Each number is 500 + 40 x the weight over its row's rms, rounded and kept within 0 to 999. Layers, rows and columns count from 0. Numbers have three digits each. The size before them is the row's rms in percent of the matrix's.

# layer 5 attention value, 576x576, rms 0.0165, rows 536-575, columns 288-335
129:496487503460374504469587515454600461541475554476489500474484557525442520451491461504541537465483481535552510497451466514502458510404544507556449
120:440508425420485559496500413503455505464526580496521501500489476482487599550560450510556548494541494488473602548524490551461536489533543448481516
126:482512492536465518533502501523483559461515467512496491611494535463485522518489503552499506521488486500563456451475571454546484473491526504528507
125:502544414478498547467433490504556493459546447511465512482538527452489459531498491557520497523511409457419550554471469458520480517447493445514484
121:468477474523472519503466437498478572436543520504477508457518522564529577430495528478529559483518482493517501524509540450438542554491535538566496
122:430513520508478427539522565485534400528488606413541579495492458522554500545491402547475498529524499621539524541533526474474468498473487478466526
127:543523517541493472533538471479512454488431524484525557517519479495509433555470511499557537563515485522523444477555497499466584515463493526522537
128:483497566528517455509529493498490533484476495483500527439465567460466551557401520463548517445511469474527465542494437525552535431472490551475485
124:490493482511433507496526376468465478593540532440580457517528461481510540455445577463518448541540476577527475518494502444457493526472572492548468
130:511509490490493533446506521510500500462506461538452444483474432565526517383512498563556537516496476569497472479525544518448483524531459544456499
122:522483512427471513463489498463488426470624466465532549466400469513491382482517479571462539515495424465503448473459475522461556430501470522512481
120:473453487527511528571514468523471574476544483528534433506488484571516504521488516529513431529494521505548465495468440483491481479506495418559529
121:382546434515537565540484423486418563536551551491530540437505527534496409477583492497433467500547489498482495519468374521566519431356422513527507
126:485574520445501459549529518497423574475441442483508480611480546447483409438524498570470415517486490553429494542510570526496532474506565429551542
129:483553429467494505485467491534506460528512421524522528598512520474569507444585503489512448452600501461457411513527559497420519510593506484539479
120:496468496573510614559571520489536454448484480432493528482477541488537494500511582539570451523478561485471556504505453517548501528547502478485456
128:497538538498482451513488380538541499551527465496517461476440479522502476465514478566551510484541499486528551495479538466562560512582464531538512
124:488515472547509461492437481534450511555527505514526511444553499445501497566474515401503548476485548483501465505475508513508466446535388497524497
123:480426520483456461493470589487486551414502612533506538455507555476548492522467425459515528437596557523486507585456443507483505505460485587496511
122:500597443539571591497518568542459536432475561503505485505509497469458495471488470485439509482573574466521500511521474479520503457487498476590509
121:512496510480496497601495515483537483530480492442469538437517478456451523482499447522489547467490533452446445453549540497488520544536504516495510
118:528543567517427409549537516489475551528496499536477516523462541483498575572479581458439547486496476568517474454524483509540511469460477529511498
123:524492594512502500507474453516596557463582502515495506501449478476515536441513552471518510509573506502512436502530493491564556542497541482400491
122:511467397589445471526502556515559456460470503531450505492466447477510479545514553520499440454467547432501486522505463479566468506499460469539494
128:529446500487561508446495588461462497493481513508474508498515408574541434521434475427558470462429458535479481514440496551531573519532485566536487
121:477526478530524535502520547505478534544587571487553555457444516531485535514583469484468508444475512460462477454405528493443534507542461517487517
120:473438461516434547464508511472503444474496507530498504456500496419476472520540420484485484548524588565454566494490530486439505528535507539520474
129:453436542452491526545475534459395432491578515537549448408505456450506500517492519474427517525541468436510473573507513488595543497548506501469402
128:542482531507473524517451504462518506513443526453548569501495485578517553512562529501481506497512520517463532478492493440495481470511545453497478
127:518466525487481474481457443540470496485481469554505543497416496518512517537448476561516496470441563507577422511506482472527420530506452458525532
130:551578573520426542492450523478460486493553431559498565517475540452530576442524528554525485508531502470470469506547457497519529443441470536527500
112:499505427490456481491437523533541542433556519447535510534449421492491506483567505512483442487504449502635481478532572505487472482422594476485530
126:538562530492548470494519523546444486472567468536464527505465499568491486568527528447476477504508497461419479505476516428501564472536495498402401
127:504488579526460546475425511505582548474475513496507472443505579444542503424425528460513507537473444534540642524514514501391521515474502526534501
125:534414474548501512485516545496493474553530525475555504486523536516485451563456494528464458536514482458460493538449516467480511553552485518467482
123:507448603474468510462472491479534617446544454485575449516488477555493450543509470438522504440475450522513487438480498490550515510532563509443454
125:530512543538467511507558504577529508513513515517480538443500524538444525509555440486494480529600532484530472435488506471519527536525496509502479
125:522524453522468517484485487509537466464514478509516594456506516453470458540529524445474506456512555501455497504507549491562482471483520521471520
126:473467516515458584552459549495470521522492515524534473551511483467457479506470510492505536505461486467506515524524439539494501534470481558451531
125:487543516528519434506488399520520475507522591523487552558497451515511471560487502530430541441513467501435486496463549529574494512531551538438484
# layer 5 attention output (transposed), 576x576, rms 0.0193, rows 536-575, columns 288-335
155:519523515572476430440463505521510509473451483446525532498542530534502495490584548559483487496471481485514553454486505458472489526498525535512444
143:515491543489492530539498516511412494517417489522554555495547504469542573409511427482539537464482546444538550595477509515442471476520516524447487
160:497526547529528551560468492562490571413489541511494548453519446502484499603420512502555494498507497536541429460507544523472582504465506490475535
152:508529444475516493509515529495500469487493472498467459532480472517482472541463481463456394482569506519540505588547499450501553438523504452425570
143:547452479477484565466496412476498541506523469514455475480488499438516480505512466482497544511457446428471495506528454431477485580511492461534491
150:514509556525526477534513473520508448445435537397407544501503550499499496513512441462457497533483539521528543520517502486484492476510511505492473
165:473535425530515503522501540486482472493519451485542516470483533512522478506524470547508442487527523547532481521535541508526537453541511474614495
149:495503522541420484490621466452458425494425503506504528514516568516496466474467569541387538504474560521627504521496548516471539456445501528465481
144:535578516433494488532533567515547458498542472423566444426501569504464568464465422526454467484505453480457463579532459516473504506473555547519519
162:483411506466496535542523512504494511544547501532465498510523496468516510480479545530480548447492502484482459486531519444491450536465405483498433
141:548529490453533581481517521440457541456518505394446524480425443499508435481546525531516545513472450491479441578457528528475477468608463475523484
151:555447481510437488493520500568471450477501536505502497525541475452466453497510509561478417468454495508566422510600415448529410504487510466624531
160:425478440513439471553557459561504549536500488525570506472522556483483536522457498526486462487528557514521505552502533507460490455589489579520491
160:450499507518484505612552415579536496484531515526531588532507524503497484529445499459483497494490436470497536535501481494530527504527551474482518
160:464432520451471547450491450495516466484499503504501515516489516465487500496479489507515487488559483482475505473544454501493521427501475554535518
155:464481505484459549473545498466381481537431524487519530515463453512456566508475482502518448443503563396509555448505537498560532496366460519535468
160:469475491485563535493506442431538497543530513478604422479541519516557487501468498567493508431510485430510434517495494331542461541484488545458476
151:483474501529549439479551487545450537553491440539514489517428533495425429555485538500529548490483535483519504539476500451545418475543501541505517
163:524535434565464490591567556452492488431571519514529505582459515516450505442483429510571483483427514507513489492434588560480481467520521520509470
155:514490512568501537486483485511541521587577525492543468610441581586578492475517506567425519474555521476539571441528476467485526510506531520535470
147:490534444462542469549495489486473485524434504532419503534539456481521575529527475458492467538557531454566565446501421507436503531445488471598454
149:496540543517463437538482553514534473511552474494496504492502554493473538492486456464495514541491469475519552510499501497448627578511491541500486
152:503449531553475510502555494473497489530478484582526453470508433510488458467482535543532496510474527486503476483520482539413506550477600534493484
143:511433531533475528394482511456533471508466549541490532444518513534557431495549529492516509441484552530563479464473505467536497540521532532532500
154:529486521456534517481458497494531494567432549487559498472529536510495394409522478484447557509467475564576507565522555496475448531522487498458515
155:490482482393495514563473545447476537522567510464583513513471484494521518497498496526504490454535445507518503475428459487533522475514498406498483
137:542523471522482440511525571502466405556455486557507437480506478456516473499521400479539547468511507427405523545443574454507495530527487470522466
146:443457516505499475459472493482561465464452561511508497457523573442484501492547513504488583543557493530463445492449540405429495475573549460485494
159:420458522487481563547590523473531470513495492448530565494505484481552540519595540446477443487503506546412551468532442485481588529529472500516471
154:463521503544487518524597477516545515428508530559471513489419467492536511440553455543521455483496506492493610526414483408532486524468493466502496
145:477543496476495583497492522517506525556530560432461489484591438425591542550508528519559518484522501463472530442576410501477493484508424482493422
134:457567480503529479524446547509538469535479556529445509554465507478479467453505502581542500489472459464558473451486418502466471505522484565488430
149:495493528470486469569523460491505459463475544470515566503532428514491529545597504498532461448487455466487478454555490490555475479528515560472532
158:443551475484484486528517528487558567503539490484511464464522482484456603518444492545495499506470464484404527535444480568472467464422508522519463
153:521520522540441513599479558493493414493549466503474515487536467545528448529519490512537478539586469460543506531487579501554515558547435477506535
152:551417577531521482515492500424474564471519530452460449511578484437487576481507538519588536493459457550449500456452521581476583456567498402529414
141:539485456523514478552524554535497543458514501522557514502442452478470525493508443466476444475556518503510567493540481495513499507491513539548509
139:518537468568467476474484546467536476496555493485505596517564485509538471519545467469478468502442539459474442423474557463535470418493540499455473
151:529469511440565452517490505526461491506488536445435484490532525477538535478516486480473439449510510510534489493473418511607534450463456389488497
152:492491568515527419531539603482477544542530547533505493502472534616513465464535497449450543480533484470508477487485531531478517500503505460503451
# layer 5 MLP up, 2304x576, rms 0.0302, rows 0-100, columns 288-335
103:494476473487434481526472512446508519499464501490494480480558552461453526455546520519484486468519555524493491488470445563523564510443515491466426
099:502428537520518551420439511507568465519424515530484479461542475522475542475521551466570601505510521474553521456478558490500492583481517463509498
097:511533426491411487539497546480503460541480455515598487517526506588492518529444493444476539527551532574492509536549487513523489553486536487406581
099:469445459475582501512499445554421495519495477536494500480537463484543537513440425488519513501495492411529511565462471494494528478549478472522524
093:578493466561451456468534501515447539495537467565616494510484525560511473467454526497485552527530545489457499568498484477471524454477488459518533
097:499473543448452407482405509503469476539479506567520492528458509483551523448586487418579522563501524476507456496504561531538547497521528475570548
104:543551463434563513510500519491541476561457493557484506499491520468460534504559477514520525524531493487561561473484503473464531479471460527559483
104:497525502474457468385502474539482515502513481508490514525485543609515562511482521493478550552492519489502521481419470465465490449501490458478521
096:503443477504483539489512540434556483444475497549559478478518455498547510514518537493547458480508539541591480472483447457454474510528450469450526
096:554423522533468471478475561450493429527492479473473431471464419505438515554501500505565606548507463483461583487425501418475517546527499523446522
101:449491508475492465480530453539445522460543517465507436505485509510446560453543482494521462504507547550474488464444462506440545522493517506556570
103:477484443552476521477452519543454439520507531545494497464518465512520568467526485417500536455425487467527444481457503489505493500513580538504479
100:515433463469505523525496482484512498505461507537475534457496525507512504521453415506575483569542480441510536491504549551472495437524501499532501
095:477444468499507516526504502541500465494548500493560506470507489521473506538530424477482544517598439521507523489533462547521477503502441446521454
093:482559557500497460418485561484444449499504475514549393530545495510544500461536499450450536540482612538507443435499580507537517471581539502536459
099:497496536486500495474479446538476510499513518478476463467452505522534522438529455485536526544542554544560503410493496494486477505494505506499550
100:544514491486555566548507529508495519547431449448512476410529591588585476578495417488481493478488484462514487510444512484501474536478475508552455
105:551491545530553457390519519514527531496491502504543506478505544480469478491459506527536539493482518526534493542433495451480522528420535511477522
100:509487534497462490526466483469537395503544469504535436490544557453606577490479514466541518486537517507547577413480517513558548501548469484506482
102:463476444506486458427470473467486457514430404548504527459521567463495596467464511452614579477462447525507460457521524512475529546494524443524531
099:568481507455456479477537537530506524555546474508467529485499535468502553488580459545615539486506452507511574402473501475527519500477407562416435
100:531455478545491506468442540482446528509533483461511515525470492517475503541501496593524490515475541448432561479506454427524543523546580468498496
103:464462482516531471532403490498490494506536483525496449506466549504534456481496460466558481565483527510430514516474474447442462531519449525485446
099:441524513558427492498478492537416521531474571528498433422442495570515460525540463480499502469517537484553472476469402503542490542535482559529506
099:537554400539475481487527519521454499556508523447524395507539480483521481451497487445466509516470532521483459491547535470564459553442475438477536
101:488489527538498524485503516485491507553499462562570491437507594500530633487522527479439515484494600452550482513476500494493474494514531417451488
115:485488435495553509478516513544460520495451463526519480488621542419505490424491498473524499512523532520501602522447479475504513397546464509544446
099:436498463570534546502392514557561508511480554513528526488544542501540541506545504448469496498500453528455551519459470458522483446503518503512472
100:452488541539525441521532484532483453550529537509505446522511470503499519468509437486467512576487492493464591510409500488470534465546517486544438
111:489507508528502490493434515486516525517426531530579445539485588484494481485521534472446541503458444471518501501481421459451486552533481449556481
094:457521484524496522509449541456510488510514459582515474553522510568447539493514524588580525503443422534517530497487399513481510540499564520469491
092:473416485481455538520544479499587540399485498564514508480471503556483470460473469428499480521552524544541457487449461439466483556508525421426596
102:427527481460457497491431477535525497523547493591483398528482547495470463459519489462568498553496548456512640418513566491419488528518545498569468
099:474505510475402512586490508469498449527486531526542471426578500525423539494516501505484563543463488515455464487500490481483578514511511487500498
091:520419484519505543466528475522463485527468525407509417363492553424477445432523439472516486521572478504440509421492557485495514455562606437581560
096:464514493496525512591508588507497504496479486557559516496537508503484454509497503497569520550534482430477503484488466560523516493420482503508497
095:506498465507475568503499566508595508523441454487522509523488535474578550484455470493519490503500477478489494477435537468391542531532474456540557
099:506486569506391458550483517555456457478463569507526513456532457538459596558554438478467492512500449442509537515447514497534508459406506412541467
098:447457521497446409455515552507563430478449510532507448519499528471511534554445453496502526565547484520579494529494500492485540453554630499552512
103:508477505563478503460471494455413520476453487581499479493549541553533526488502379477540549576494451521570502502521458472438545551477501448499483
104:565502524513428552552418601474546454499509434465537526521512489519523504510461509430521475590545500371526510491404516490515451528491545509547537
095:559426552582482493453500596471543500508461469576503558434527558465543480504534461542538525490512513467522548485445490514522460515558496464471523
100:538483491532558520481413536498514469544489480511528499529561475492554579513498518515466521500502534483466475506461519504440470524504495507536540
095:545475604547494456492501539531411523514409513538565526454467537466520499494561530448508544532473480538507504513517557487481507517513575518489437
103:485494538456495498503503505484554493463489504548484457480527480517514460510467486525547557538467511510515478475457526441454471450577441458494537
106:503392520471530422530514477482470468551494531500528395451519552485471474521589463497500499560564519584461574490410476488445524460512514482550478
105:514513466455425392493443541537488396417540490501482492542505473533449541534529502469524573598480479526529471504525525472516551535538506524459493
104:532402506494528470525499527515509483516425494455508526511548456522525517479536428498513487555568521395400451474455499456487477559456517491555490
103:496497496489484461465534499560453455499454554545486446519537488428491501468562461431544513546438455526499557525493493458499556508531486438509476
107:472527463466536563534473512529476467499440449513565501525528508507483530548531437560573455481530520507510431502448516531447529534449524519453563
093:526496498516527433486532606425495374528486468515626520589494572513459498502547530513560500523523476578540482483516555498506553390494507491579508
101:505582509516550488471486503470529426474492500502540461586462522502535547488514440501525538538537525529466531427490461496511489454491450423507513
103:535451512455478496488463498524466488469424477539550471472573500492524438505496558516550543545511496483565531482510542411505536547501548445502499
099:458454502606516477503491558489389487443445549492490479488532503486548503507532476523501486466554477580509504505425456419557509496450595430544533
100:470569571502401474504507483505523554464477522510449466491575519538478544530534449494534554525470427526495503430521522498503522535496593450506517
106:557507492526497498485554451488496494563421547500519421479511555477519542554562422440519463507483571523488531480430496422439488509559590547513424
090:571479543452506572464533480566558444521507436479510516493573479604554475539510443425460469492513498529606550507539439450451540455549567426507524
096:564496520484558460515407500525524553515505437573483463525515533589455461503494444509549585489468503526520588559497492521490506425516483523544534
098:434435528403486520407486499506551489529468509549523488440529563505490471472557451463493518611508488467509489565448477424477572465490467524543508
104:475443500467491467482482550520465489508487517506548484467507513536493479451563531511539423481507469455510517504513491510551468521504571473478512
099:463449466493409519471471490540531522585510402553527459520502529528580567499587466453517446521537534492496489517477460581539397510519466442493590
108:487520453580521449446451519489522488510548514512538484417490504505583508510511458501433498528483554415494528438424516487466483488535470507463487
106:442463475475508541533474472479521479509498569463587476483571504487521549515486371496409491496538499524505511468460487517452507451504497485544503
091:504465472493443537407539471519584480566499486551527467530545546488483486522505557502495480484464462547461521513505505444430545453552522472489519
101:543530519514392455405466462557529490533563506493532456490514535444484484528561532522539560488487545494503585462474429424535590525496568508510488
094:485457498538530556488507511475473492446461478538508527510493468496537486540492497443500494486566484478554449499467449486544514452486502450458489
103:470539513469482536505501538523593452530527492455535515558501503559560490517508490499503502464513487455562545518505572467441420467519504524516502
107:476465446584527489433486533514483411495525481454529493525458599471626477484486476542463501567591487505531519507429496414505534420612534473503519
097:464489545474457445497504551531474440547525431465495518479561457540462558471491528503525506470411519487422452472509490516536478441429564466474559
095:470469472486517537501472502513479472450449511604569506466525490505541551524437415533472476492484507465617565504439437531546466445422463474497488
093:538481530539529570477459544542561446436456498635515472452519514496509496472581544582557512534467485494504501546553546534442512495519521556551503
095:503420450563514527511455525600495491477507478546521454517457471397499448472504488524533482500544522473484489466520522522524466529511461475450421
100:541483390530535533506465514491554485433526483516479510472586520454577511559591449556417478487514552530481514453526518453457471408459451437523483
104:590501443580443536483473526501506484509504445458457520548572596562480462504402509507488558501462510506476518460484508459526495478524489533510454
105:487469452446534536482447519551513467443447502506492495525514565457575538475481525537510520539541532484484557439481496535447527438464486479511513
092:586376488564456560508522552574549488532476453626475475480503546536477485545506516524424525487511516500504497486472513526456547445533477455563523
101:523545476506541474506467501515440500482556504590499459497523443494524467531476405417541479561521469463511528420480479502431491463504416495555395
107:484549472476437533501501535481496380499521543502474455535578533492537523483526506521443474518520505473495486513502481519449492517464518426462447
092:502469515595528450521539461473479483496461501415453491442469569506503502469584499529555531539570486506491504519442515525497473459499523484414474
092:569470517629476530410511479475501477518507475529492528529480495485520567574455507465495456539532514500532459484506517493458453490434515459467502
094:483487543518480519543501538528542547456485498512483485512535478576555495485438500495541512485404460490487446502555536435501443493586468385513493
106:408430536489481553574498457509506424456526449486519490407556476573500503471536447505488515530516515500537560473526449454494472535484403548412527
105:632496503538503423456491489555444436490449459498429396521477488526565482496539476450521516559467510446512579450521512485508467460557474466485471
106:458515493496544513372414491507504508495508477472495528461496455522515477488545518476512469568422492482545476485429475434461465484476475467489471
101:470543495404524497467471506486506495503499578488510440477549525539532489481445476437480496522517455529522555491506499513474504386487482522564444
089:480453501580502439521486468494458452548438443467509491477566466565446535568489537488479481488545567435460508524543501525527434520467491428577482
105:449499416522499483485424529551412488536511504554576533549496508519432479533531531501523485492480503597559445523466483518575449463439505511521537
099:461460448508492542551523549502462478500471441526467474504536516539496556452456515539503536592447502428555537520449482549549529471420482474542476
107:509511411471443509512484531520578459469496518448496464523509565466448434520445474543445484536545513545558476461527487429569542443526430494564443
101:447565501489475361483447494535504513524536461484408432527461536517519520462515506487569554496472548463492453482477481457553489492458524488578520
101:522583457520461518482492541448502445556543516485452488460563521532501489421514486386472469483500500586546524503529496483500502405499493464490478
096:424514536470507504521427496473546472485441540500476526525554473548517509509561494498543452520493541517550430514433481516447499493514498500536472
089:477451439475499543469543470512472494467441504561503563470453536601461550477532483489514522523506535503520513472514541439503465526483489474517556
098:500450516529495542503547533478549495525428534500514491518495548479483482447510490563531487506489474476631537484473517484464516528524499498556532
095:506477462492545546500520460528571428440444580502458444510491570562535473556527506416482478510420512505488519404519436465433460496494476441495451
096:482470442543471511492446469537491455510451489493539455551558479557500495471426545475473475521465481531611489445516433504452472496454519497511527
099:497470516569594457504510566510484393516548507604481499465477531531512503587516465500501517532500478471520476477471531512529483497467547452470464
095:528467519512446515518443523511525436534534538475458509448590472483447520512525481502573492538463507480446462382494556532459535492526586521577516
105:513546528488516495509466562486464476577476462524532480399512515498453537491515412459526487506533478509428565548457520523488504448485434492517444
099:465540418449486545476496552543558448532482479475481481504582523438532463485529519520585573513555536502492530420495506473538527527564405492420523
095:464516456472418587475454526530531445590564497501620509494461524576519508568454418570533489470508489485517574481444528470477530492412479434580595
# layer 5 MLP down (transposed), 2304x576, rms 0.0176, rows 0-100, columns 288-335
111:493459485548411524477479437504515483498478479511490533485535440493488560534522396478511540454497495503486464493459453524496478524460411541526495
098:473488460439509549537479517525491489531451499449448497525528440487504430524572436540512471574483475489430479496484478484516467504531531505531589
099:572461538419508504493452446462441450491516524499572501491520512533488546515447521490481514539515477533506565519435509514417525532536482509493557
095:494516504496479480501537443553470500427518492434528490448442510492431508545502424461497434555559453537514548439552467507437460530474486569481529
095:420448474454420446491507488564596502507525482517539488433424467460451413457487577578417498492510561463508509515514524528446464479522514559437541
092:500560482501476576535501542495476539562465468431428534461498482498562540526468529541463460485492525512513512515535518505466505518496461507526521
100:544448497505539506529468514507510488526523463530436484533463479427538437452629515400483511502572516472458469464534466487451549481506436489520563
114:548486517523442526553510500534473476537521530465499504547478530532533533484519493423433483462535477500567495408523533498497505527556413510496508
095:541481453472507525524487576518504475464586512564527466464453453548502426560618490544543482465526500486556512498554496520462450593499581520524544
100:447568515522489512510544496557531431507478609535421504557503542517497494454444456494464523501528524552540399451533507526440499551468486508546527
105:569560482497501505554516510564567494520431483508476482480484468539496505488423487484475506477521524468487525441544586484347559535471523565492534
109:482441513539532496417499486490509474544559494477521507516526559522476505474575496404458491589492466526552457422513536515457452460466477497530571
090:459532427466443588517459593484463474384538567511425555420536420461559593534473501540523529441446525439565553494524479517462436538483527533482556
089:476489558556466494464481444493533505535609434473481479535509560486557483559542552527499481521512544532527428454484564443575538509447528514512535
082:539544522454457513480525435468554512444446484455516468484495521586517510492486504459511539445557537505475401548580456495459500506491531522523572
122:471518479447506444500501535567438489551504569480478528542567487489450537469488518441499481497546523497481419537532568491490508527513481529458570
102:487555527504443433487527466447446446521509428519484512498499419494480512435504562503511444501534523506453471499564552489546482559536487495502477
106:522418589570475545475522538492564462427476445491506489560544422426501491541493480519416485469562555524442502525521437460481493462448544518575509
101:441394542515521495523510478517506609509486527447516532445568465490529514468504487468524522482521496490518485453579478483449499530564555503492526
104:481522519446571561488490536522480522554543532441488532481468483428452395520507434512522459562580543541458478481526444544553515454475395526496494
103:492501390474443484459517543568470469509535493496531478503475465523490536486512557476461483471431469523483559426527524475516528498555536577530592
097:507562479480410491508514534535461411488481557591490508474505506430515534462492458455472489572549528518576582536464544481457519495491519476451479
109:506482477507471448434505563549507564467465468501495570492493505545440585507430495553464583542468486530467521482513564506532514492531544447527456
105:498501528470556540483513514551501482460512466552529426537539521510459529492460537539488458469536527524444546573482542470447499510510545476535527
086:501449535512527439492468461469527505524502452479436508511466499514500508471440437505440498475421536533466485592484474503430509555445453529488508
095:532492514419436565471452515520410478600476490438522443501536482504459522484490476518541486497526472446460469489537486491504508477542479492459520
115:503469481489534509432454517455570474479432471532577488466560528445494448544494457474493533488585530525493509499555537513466546455529394486424432
095:488494494480483519503551542548538526497568515479514524458491471439538467532519521484529451507514458548540624568585488564561513457457488470460517
106:573537589442495483530525483511469474487498523536490449521417553431512472495496455475457444415513484550531517493566527490545497536505558495537516
113:492520496474487494504480552541587499524519461563507539496516488443492546478513429529509525499496451550493495413499516588527409504495443593582491
083:500518497497593442500530474538495478569432518490524474481573501479545466504459472540494460406490555509459490520526529485453528481451484536533470
097:509492451459534544492449605476482540453528477482501504503493504520492532498563519517539378535489434547421537432484480438488518464522469487500579
114:553478506587507443561459511528465560510527501491573435544540568481481427500589501516441482378520550566566480483497477486552531544501436588513547
108:513505510502551467456486453538495457508480531485483515476566432512494431453435511465469482497450571458522512529379460508484531490553439479539436
086:605489492470429460487509486512478501545492441565475518447508540515475447478441537447475450502542516586496457526490529475516444504525570497482516
095:591506581530460515459462462485473431569495558486463450514512469495443486522468428460454451482454555496542476520475455427471423479512546560552455
093:432498444487525431502499486528565537476525502527477461455493509441498575538497469467496461525486540471488527542472518441467474491509444475449505
098:438503493494520523465577504502525491522516499477511519499442524476465514566519482561595508435562476466463497481472449482594500436454416381444496
105:424440479497552525504465474525495484506433464522562544495559604592478496497551529443468582470485603506481533494495514504487503480483458478489562
117:481523492533521470505516529525472539546485541523564499556514456469473571481498445481508489522554552541479532611408501444445553477637522490455491
093:442507486556509471526505465475465522524494510559527534452404468487525477547529492495514518497516516599536543421525508476443538474441560568518520
093:499500526478465545541483486527500561481424498496536553443554537540522545491532563471547452502517487473530544432562607416484469461567503557442495
102:549505459483463535444526500574502463517525572573466504537471536466447502489491532529495497540536584497586535497497472537509487428458537460517502
090:494585495490474530472556446503512503524576494521543535541507554513548532483486454519573504524424547516620508455593494482578436478489438443499509
092:482478425491464518538528530498524516469552466541480497597473540505456529514502519495365490526551510508554481559502538500525520532470530537450509
111:451502463531504544504495515572543506516513598501441486440555503543458521469508445549592529455533534459456516587532472589422454504564439529490494
105:527474468497453522513544523443525468482503508544512517453519462509472426529488488538476518517481527433483529534552505536473516444510524516509459
097:469460535433511483498498440481519560494519584421455494431534521497510479551475544547511414493451469497561459454501494475512534550478480557522514
115:514495492439409499468461575493496470500499434538492492512414501463444532523552496470458544441401451426511535512491484478461537563427471519505629
110:518506568558482483474526470486515522461573457545532475501488499453459478466509515488570405481587503536424543443569530488498512510477494507488508
096:497515523482463527549515476497533411543493454501467535449479494577474526472491494507507470408534481452523432451538504431521571559541519533450486
099:469448555481512482554458566420530529519479460540464521431544523547560477495524478547452490452552528503443476468539518538531536539561537510482422
088:523474523496479501477500476497490497526493480455480521489569414542565503548439530482498469460512468479566462517479505492455598458492489587463503
102:498529563393476543508488444538423483476542494516492542485463526556537529540476569409485488452561507459507479425542429511524463518490472470484499
094:456495434546498578519504593474470559560433515539494518473568471475422531547508511491515511520496524509549532525485480534482496508551495515474467
102:417497426485573551534508478453512512509497480521455419534539505449514464505531521482544506480505465487521528482469465526540493480476421498531514
089:461465415411507509486503476540506532562474471446495457477511528602567537549594462519487534543543520525493519507501528459454566507505477525547509
091:474461536529523536486472501495478501467491547550562501518510487539599475504504483515471476484414516465492523467464469512453465414531505537450398
095:539450539408459591496510507450453523472475515479500465521529489544533493444411550463547530464492503422521553456529549530495493523486537461540506
105:565476570452520442500431487486370559467474514520513515524551495558478515480530544514520488536436505498539508525506505471466506493553527494462548
090:584582550489539508486513470465547480486512448521394536569534440538484534532541476475534441506500431554447589442540513494439452479506534438459577
090:482482489488465544516609423543522466445411481496463504498527484536548473521534495533512494486405479506511487529514538558482517386432477528403515
106:533565492522501523527529515513572463538539527510527535488536533527530520497489519522488448422508531464473485451476499526499486453449559506436558
079:475546413565510552477516493473556507475524498491491494515552537463471516551501486484420509520545485493467500511468521520510536538470414474453409
099:547510494560542565510536520535537462522465484513492481468467507493483495525443478477527555528491431474548546474543500498580515501528492447481562
094:454533456483544472492417564535518480493458466454517480412563488492557532482448492606473540547480502498451462511500636499513485503462441455562491
103:469498428487486507484562571505458501491444533436510474538458562495470544483483543522484469509496519484388580571549543449423457420486547455487531
092:435480586536448541458524386510482475478473548539527496525486497447516536508531579513560467491551513424522527471555512514515633469561525518432579
103:531566521512531480519461495607542566460575562491490496406539549547521444520475422505551554489546565500478572503516488549531484503437519573511497
091:454524521452530494481538543515465524531471515432444533487492560494531476486523432470509460503572499474446517480476413496538524479536512505504421
090:440530492423492497447568584518464493495564472453518458551526534453527570474526469526422494540456542612495517529566521527468525523472507507488443
102:384520500555521527501528482554538513481491588504508514536528518526533569546521500493496473458546527500518497512474462523479441513552514506540506
107:575518506481550478492577519538479469529528536479531534536560523494509544396516500557533490473529473541523478499505481452469491473571464514494506
089:449497511499511441557539498467542472546424511487511485539449476489477485448495491480416532533548498500549474438491527488447413485493434402443490
101:542488502557499538540478487517462442466523528473535462561519537531516501465528537543446464523539475447539439462541601574555619465445537507506560
091:484581460457527513530494505498475529513581570545492502499575512534505502470470545615473453465531537536553524487513447565518486526531476458498470
098:519510550425471495472494500532505463497527451473481546432597499508525487455529477525562516385548485546459491536585457552508460554491523519494513
106:492502441484511540461509522487464510542574440489436481567530467531494476580529510502438449570444500518480536488425519500504473485500524520502521
099:533539476472452541382491489532461482423535552530467469496513451484414490529484533559492436454508491513528486458545574482580522520477510470529496
087:427470526459528501512566404463482498503511591535575467485548514517456515485567515548503457483475500449524551505518621501482583567498546479544463
102:526460527424493603490521582580507501481505482487473499474624548476499504424478473440504500496470464601451512490558528490495466481489537464480515
110:450469489482509518504573496633545545550493439556514525518503592509506561419520559531405488503518479504510488459522550431479503573469480501544503
113:528524432499477430510455455514466566535556554569464451597459429469504465465511470471467514525533511483515497502483462474526532478465414460546437
115:524541454402472518480504488573504575454612435555495492443498555437441480506538512540493558455477468519537519508555553493518477503492482523504517
099:487560551487469480524516494504491489555532475487449614508543434532557461461469526491503473537506532614469502527469506512544506511545539522570534
076:512557503529451547529566519518454482554492478511555441550472540493487572485546515518423480505437548584479500474521538471521467473478436488459527
102:497542537549539483514464575508528524486474500546471543479543540531484499452490465488484521506474498482475419522400446502538515478491460532532513
101:547440528542436481453518447530537498533442492532480488451521489479395509492407481506483525416513494500503508493546468518580472501527463459529501
103:458482507552517509495522597479528484540500533535489542514504503477443470503530415537558490487556550422531515503454470494498458518479457476500545
104:549525518502482524480438430463537548531467423555514559530503485428514552496617502504464515519507500454426483521483480539424529569465396529518503
102:535575527449453485462490490530484456460425478541466540445525564495559448521494487570473436546480560536456502529489469543431493493468491548479516
100:544517500494543542545522517471492538571466440488529494473523399431527456492532480455443452499525524556484426483466567478596471472436472466419440
094:561476401524532565437509483509407562498429494501494482528480537548409512489518439536553534529519522493555473499492524505503536577457484478533462
094:524483516533521518519508506494466499525537435483518556574497406472495529541488425435527437535498522515540505501449496529533444467447552484463519
087:502440424545512485512514468529473507556517529518530555451487537480518485484494525540541526515539542544557560546523471485499500500519469460503584
108:421497554504524466449582539568404539488521492469524478580446465459454469502546466589556542481522468494494423493484483480530522519499492560434506
097:487505518482487472508541505489481513470413512430514542473513586415536473492474488511459502572500532487506564500597467482526481570510549482507488
105:468531489488513491455532428499490534595472452469475453475504529501517523474541519504470511510485545561524530573463516444493455486459509441567449
109:524485543536482504474532508478434442499480523576498487485483476489484415487511538512447526500546488493450533473476400423429502516538546496522487
114:527472486559499541518496590544467545485515442495507570488466512505519469513461579521523505469466439473577549473531488504487518578461478471550527
103:507493535500504507492495484452444463449396553510461493499490430540468529456536571472562455464493475451455459559510486482482483468519519537452473